Part of a small language model's weights.
Size: 15 layers, width 96, 3 heads of 32, MLP 384 tanh GELU, 2.28M parameters.
Architecture: rotary positions, untied embeddings, attention and MLP in parallel.
Training: a variant of Adam for these matrices, 94M tokens, 11497 steps.
Each number is 500 + 50 x the weight over its row's rms, rounded and kept within 0 to 999. Layers, rows and columns count from 0. Numbers have three digits each. The size before them is the row's rms in percent of the matrix's.

# down: layer 7 MLP down (transposed), 384x96, rms 0.111, rows 165-196, columns 0-95
# up: layer 7 MLP up, 384x96, rms 0.146, rows 166-197, columns 0-95
down165 075:480489466538465547528447567505467593515554538494510536588545432597516528463501462466416580472473370568505564519514481422548549458496392499538533532476503492440510489505382451538475416508468503427528547417506492518417523532475520567570513465590433554523522481553531464519485473603425568489
up166 119:496492523558612513601516548545473503481388521551510413470569489452516532526403502547492469463575515553492459418429525448448481496502411452460486534528358466532489509480461455542491493554413519468481528466590481506507537509520455600463541494535588476481458484422511622481562434562506438485
down166 128:470588543491432487465572534547549570547562464534540609480535518555464489480449588459472493528548494536491420476480540450459453437474441436524488619400499489491486533378412496493550504484360485511543547413431469466436463519488538535551499506532497502472393513495462494535509522586472582522
up167 089:530483444508497490587474482425432538523529557601473545436433466483406464631475508449577486529517555485560491527532563474498415434468465531532479545554487508461457472433482502603462483515420506452484558476469537463454390525594585548570488512583496474545559472562476430432567484554498508555
down167 089:520420470526500500462446507474459524531554439496522471479466501411578539541587563496510576579519463513483461546524427588400603457559430446520591555507465586537470528478513600506408529543521512501440565560503428481470508458446550422444492506466447446473591478423454444562509465548499563488
up168 100:477541440570589566530460496451447495525486513563484526427511397511482488525554529495531425420590451513475417497482571435514525444517490447459480481518534500435547492404432473474598369525560564530563548564453502457474492461496522548465486500423481516559529528519466480568608497590511390543
down168 102:569544455483469497424591522484519519456502485506530503459518471481496526416487547554413578455408519549451614555477416509497528561546420502411523550479465457501560565530520478465444465471490482473486425454496537588521545456594379536515547487555529617563464445478525414537503418514554486551
up169 109:619481448472508514528443513519456528482434446531553443480582457513393516530455462506465430569624525519511504503509528485502438459516458519445496610514498558533532480417514497508561487469375565403534577519497523476461438622495545450542423496492529508564503507432549567515489597529418478487
down169 096:543488505588554588538565394503442439467541476445417522455496548386561497485575524494471468500514418477357468507498441507522554520499545465531520478542451501580564535583428525508496479596578471541418456457526462503417546442546458505490473543516552570497545427557496414513467494518470446538
up170 091:494655576444436462564451478472489524506492488533575536438527527501541516503452572482534492498530565499445491489534524453562548377541438515554585517527506552464427593438573520387528504550574465512467513487501548574479449439541488485517517483554480533600635482557442481511477431442486494489
down170 092:525422499623526448436513547528510506548511495426505597537492548515465462568515538433467535469490482453453430513570530497420497514403478457488572565526517462533437569492598565483414531537480535488539408613482455472553569549454522505511437377415457497557496573495481431505465539506552529476
up171 090:494500441544472533545522439495560429557461516484483507495454510374484474419537541556568466564401595538484417522400539434504645457516522532503525524511504539500589524552484567513523408448491501463510521564577575583471517510591463516440522493483438447524547469459545413467471524494553451542
down171 088:543535518505439493531473448522636532527507442527489556510524469491533498483535445585556390510518478519537465402382477504479455482479560421445424455509511448486515553433492583521516576507499452424610448528546493659484507568458558538476481500504554536520396511567465553535502440501460481497
up172 092:539585430429429493518490525520450519468496545527455545439456411540469524509503504510494492550474598493495465587433475435490509474562475564496429586507535563397542539486473495495505447510440605440473545467500603543469392468549521551482492624491417489497518450485588582467500447462544555584
down172 092:477498620541478518564446468555516463474548410501537506481416548540466496637540540537456549546530486470440524451500456572470506473504546553492485520488484477587493436492459549481534464444537426541504521455482472551561495475453536566549514411524533545448497436497392424517581492319475550517
up173 103:531512560552488469506541476565509502454468524622458513536430513539482455497508455505475545577456587508544389473542497441489543455470415468471499581390588411482455542529516495503556481459511426407502458513409640480493426447622468516518503439500537523501499499569468505562545514537437447476
down173 098:476548488480474562663416489434566540443464397531465542503457510477556570574417503483505533527517536572522496502527526495510539543407471502558585514437533484507545466542462499370471480519537436494465545557383445559440460534506558464519540512454501446460601476516490449507528544465479545404
up174 092:558415533424587501555481450480592473577494421463397473504525472512489574454595574426476472510401484547472527459532457525446490444438505523399489429480469475401468541503446643438549480538454514482549491540524506471469541498542457616539492487420528504541488463547522558463486565489496485471
down174 084:479527511499504486462585529415490578502462649528405540584477525499399536432484521402509501582497492487411508525503553506559529473497499495484451545479505508496610506454441465481480529454504523425471512508430571405480534505510490401535380454482473460530478584495550433570505511437558563562
up175 107:540620404462508506505548480588401420451550488506566499445581423561488562488398543484481492554525431543430466488429555448548590527547513459491490580541546515471525463507506493492517472484544432446493533466448522551490462479604514447446544396431544553404448441496554506509544467519505551528
down175 111:555301410512545518534447526463488504520455548506609496524468507469474480506543512521528557484390404492524507561597470480494457526556483502447530497488515527476536533519427491513511614529544477484467496494437516430472536537524438546395473573449524464507529567588488548577379505488491508542
up176 105:475550387468559513603424548445538595432534534555448500493469559545446495559506523590586493396571409586479436496473519438397470464444499485463538529474484483374502518452458422572549502516455495525446473461473472526407475508548527449535516531531497536517560468540430483509544473561520486526
down176 099:557526414494519481502515453487472581491399606482458545490513511459470517512482529532541583539526509514563556601503488475509537533507364395452516451452551487419527494482517487522531430555428523603497573478544512538449461513457453453495569521496461463421440454455472575551514496636532402536
up177 102:562533466443602556561493516543563437522559617536525442508496493502407434537465508605474415467480530531498477417424443476487474450435485467490559502456351545533472533512516466536624521537519447508549511481472550493493532472466430473577526431512507508433489498562532513434521428584441525559
down177 097:453568452498548483451505492579515480557557442486455416489521592502442535355524482510496507551573494493440467440465527569467524541482415492529593527448497527481414479510460542430565417459490468444520465591574472572504477540508525479486594502507443505574530513468545478619511574475436419430
up178 098:578563492470530505584518500504413496539500433539445495557448446535469405416502533538440550462459482543518503379426441511382498542448542529475504495462484508457451532566482532501514423582546448510508480592491496521483526599559386505510500468501541445488627498503517493559534538481403420562
down178 103:484510485529502509526521527407508496447537521526473444454522442505416540508484380470555539538552442560518600484487499493523568569493547432484511498551632486519509497470509433553475493409511531424532525406574458520497443408472452567542427571452476525497449551556452531462499466546660548447
up179 104:530529464507493481492452431534561462462558538533463530406601509447443597431473509535595480541558559492542480513431375489476538468519517532501524533438502544529379555510520498603554450498371441462508433514533521482456534456498530510557420545564506442428565430556473522464520544542495558446
down179 087:509534556514429518563506589539581523542560519442542532510426526530484489519583547445508591497447491507445488501505549507483480516490497549469521446453508431513535565515453582442360425473510523575424445469407489482397441495624452484513516491507399514520606519484483526559416468520456500422
up180 099:520550530574489534535466522529550474487550476483362488535543451574465528456448535484534480440512513471477384523519531413429532512483512605430495487486509569384452571486553482506595587528513498415432583496576518578383515487493570551431497488525495480516533445421594504500511509490474450487
down180 105:399452529470539501524499443490544472443634470551581549525458475443481490510528465533468450529441379521454536459488469575551578416487653496570488492492502548499507504470486602531510474455518561472576446530481470440530484490539454497561490514522457457506509508552495486503571543317537487507
up181 006:456455421533466440543508490531500460482368547488471447539500480569435462519505456471549447464470480467530486524448487532501473473532470471444487465478442534487426488466490504460506470494506455464469372539473396410450471510481503437414494459508527455468502414572489432481487410286569458468
down181 005:635548542479636512461519484487496554498617465546533490470507524493540481457414574487454532460472516570525566453590488523549552493490499525562510496471516502469580514555515451532473547509537619463514547466579600608547534415569517559582448426491437485489550574435497505502477487478468505525
up182 108:514440466451451493605470434525444432445430425537587484493518479408452539491533485627428472436468415508489487491491485532539479439530463483498526576477408551471519496484482520495551554565485443495512500439466562563492552452575469584538630403517551542540573509508611452536514536490482527484
down182 099:488567510512507465424553518570388474422515482480523409486548577486464520429567489478466527491522554495498487497473508580533546599530521435448514568455387579429483494423560529536490602481516513424528450458511558539571548466511527516397505451510463482549487489412533501582457502401426581492
up183 109:526448453476493515500505528533471510463465513539554419457508499504523508485503563508511526538524545509485526451431495529578422414454531564503627420504486494371554617532464512422480461525465374514479517500544472521463474513636523449425555437443533458593517439429585458518459440489449535546
down183 113:514493473531495498429461448475600530501405414532426501491516485447501509528448448501477516419529483501547589526570495475554496522498415535424448537502431573505444558576543513517517408542468475455522526475525576562445448479426512484477507508575547525530454496499496448597566379643452518592
up184 111:463459455521512455510414483551452504565545507532433475411419439573470547430496481525532481505526505599479519404532548465394508380497473569560537441427593551441476434448544464589512448486536500476501558491533507480427557524497549460405513606453524591490485546533479487565528534495519436522
down184 110:539551539492504543463450528607572515525453458472555442525530427417460496444493555568469459480517577519457544486545524494547546478453420481477596562450478466552465523497591464477489547530503559412455364471516457552475490455509471468480520550574454483483462568480485538639394453416482537563
up185 103:471491490563507567494387615524522425496558520519514508515555455537507500497526537522420510386586487515438471476482539491414532415511427502539535467484417491537456555492546539447529461620519480512506490651563510465409500417430457505459491495409476592495467461491445545570503526481528538548
down185 105:489552520515532535621492586462516498528574506556532533467548456372526424535430589494537509503493480501367606480501515466460463461462422541429486547517592495507453484481580499468480470509553471409484435442484558601482560511423485508441431429535502429557555507536547541538521512547449518479
up186 086:458535565499470542503519531514528491501519524521589557415557565617429480525535531497513385504429445461381513590468508449481467459540478493490445528512496509472586562444439543477564492428441489511447529575494535461549482468499475522567523565437509454419465403493615553440559470509520606504
down186 082:496495524500594509477456439468517395580554463482461576514460469393497476413505441425448555428602515504489476490521568502568541456468415532532419432593526428450517488541495546553505576441548488516562533460526567493531503551462430528439583495516588551433445584483438453490533481537512493536
up187 066:461462512608545509525485468573558565554445588482489614445453538497476492472493487435513513523446486528454467590497426530446503502569541424526448521456548569566439472594516524465562564484560530442433498603485419515451495473596536529522418498496525548504493454391539426463543519464450577463
down187 071:507511504400517519530503577480470480432527407562470450543519478506509491539500516485529449497556523438513460405491554512457474423498575549437532511541422471438572510474494480524511492551451434628574530454501507665487585503479466450459494505465443514496428553606463542517461441514633476551
up188 103:421455503519528492520475404527511472451476469631480549461481532527474514435506457481552532543521516563488462502470524468403485500481477574476491425461582559392413439536523462570533565507375505474491503487502582523431538592481586554535399408463514455494527477424513530577519480512447513590
down188 100:527654542515402414451490581489583465530527466609440457501455498454550525488518511451565538492502515486529491519527519508486533523412429455469520471509482424460518516529372436511484570490588560413545463605560496562509500384505486440508498494523470448480529514512539499617445486513519469551
up189 105:598428554512495547510439524431509488478498480539550445600549535596493482503482463501486502555555569511443458448529546437483422463543489541450508549477463447423494591402471521597465461483474444460518557481625470481525467527480466493428541569447490505443470481467561536582491406520397421430
down189 103:506398462516512523512497491552510567412417564514479576494527526508580530588502514388615381498400409520552444558449570500501506550506509517545497466525521505484501385488530497490526534452458542487458520422459510455434540523610477497439505460508499549466482533554523487605516467529415535422
up190 099:412540510504534564442456458495453504494517446448493488478476567554395507497555557536500529610475501540500524512457516510655517413516478535597594426499536455487523520497588505453491390531514544418448453544430612537495458413560523497566506527429560552548490512473492489487574526488533539453
down190 094:580539464506448458499549541455589418496498573562509549504604548506511472544477588410484459504515495473479386558458470574481534385531553450502430512434469414556432497534462480496541562482487504517534490507572479457463452568572452575491541459489450439482550460454481591500453404405511539529
up191 107:526495461509523540542510485468493524491600521514489598394434518490458460497464476516536460406471455539432581355554465479476533489473495477533586443464533442493526512597498488544587442519516503558466595551551560537417564536530507486467513429354500518531499444493500605500426522558481490552
down191 102:469497393492549489588501420441494482418487460471550532498437489483444583535497491449496474531504490581534534439560589550474534561465474489519465499395508435406467441551480568553514381470492494602475527514469538550498523467510527514519521536439501554499615549496504478532427468401575615442
up192 103:617531472528595490464470477471503481434551566517461562486564469533511568481581536484515505526608420570535418488478461507421487495487501539495486531386369517466501542417471495586513475512487441529433588494561478456441490516555436530523453536505583464412495453479560405428475491558481540505
down192 101:532601543485520492467482461419411463460618558557452505455495526527455506563441523542542440586467541452491408499530465568508500493523419352552465498570467496512483492526467545605502483451468478568384519521491474489479501577537583478498522482552582438485534479516489576517397421537494503487
up193 097:485513486469585541521474479511425477503490540506568559428492523595454526549479525506572476466462434489452552480399420449473417479480434503562544560474376525482485528490577529486472509500446454483433447533547497457488585403537529464584459498499553545476483469574630483467512535645541549533
down193 087:446461544540480530491509468513503402557517424513574479517534431452532458453496485503412507483541478480462535512519498556599640393495516560506536444440526572541442469547507549449482520562498639445457477576534473480548388516506471511420569482567450519445513577428492472508577446498546459460
up194 103:484546475568513482526536404528398466503551473491550579514603461433479483500566489524459452566531634497531549533521493492376512417533449614495521427557439577527453512560535459413511500473556489506434498473596463580424474445548479501565513469438534496516418428501459520509518501477492494547
down194 104:531451412488494496441369603531430496564504582434474522437507454481519506480468514519446544443566412519542481468383441504518514461451576545494441518470504511475508531532439523509422547463537440522466456536550548505504552535448617529573424522580549558545591417523478423519525524441519541475
up195 094:524605437525496520499476616503437528499493505464554429492452571470512491490514574506479426549473562517447515470474455507509407415558500437450472468548511502373603558541484512534521507511542571494509576454426557362517523515512506581458497458391486537441449407482576543504471524526508536437
down195 087:479475572525478557521495499440516500543583518542547464448445443441482520436445477551528499371532521436528491560494439512496540496481431576515448525506523548582435490503610520482583469452509562445578503574549537620483562512407487487469488531542517475497475539498534375520488423373494442444
up196 103:434535439567599448506448479455414544509533482511514490420414531476492412467503501518557492553488520568500505489481531495430496511464440543494461452429479540445531417551521585476545513555568542484504576502614649471466432458499551504526489497481452583456552451428426509566483546561418446445
down196 097:491461525544524505531479532557483493516398518489462467556506510519506498335431514486590570528564545431490627461518540474515553618526381476520521501462454439420390502526533558488522543481569431554485503480543540428523525511513443484562518474609476422484483519451496471477469451534489411482
up197 093:568544582514577487541404477437460540466549588479445509483475583526492539460591504531493453457532490557468448517464459472530496453452463545565475554424485654458361526504556461535453400538480475476516468462533536463459490425489566531564444537449470505485547506524524527396547434560467557490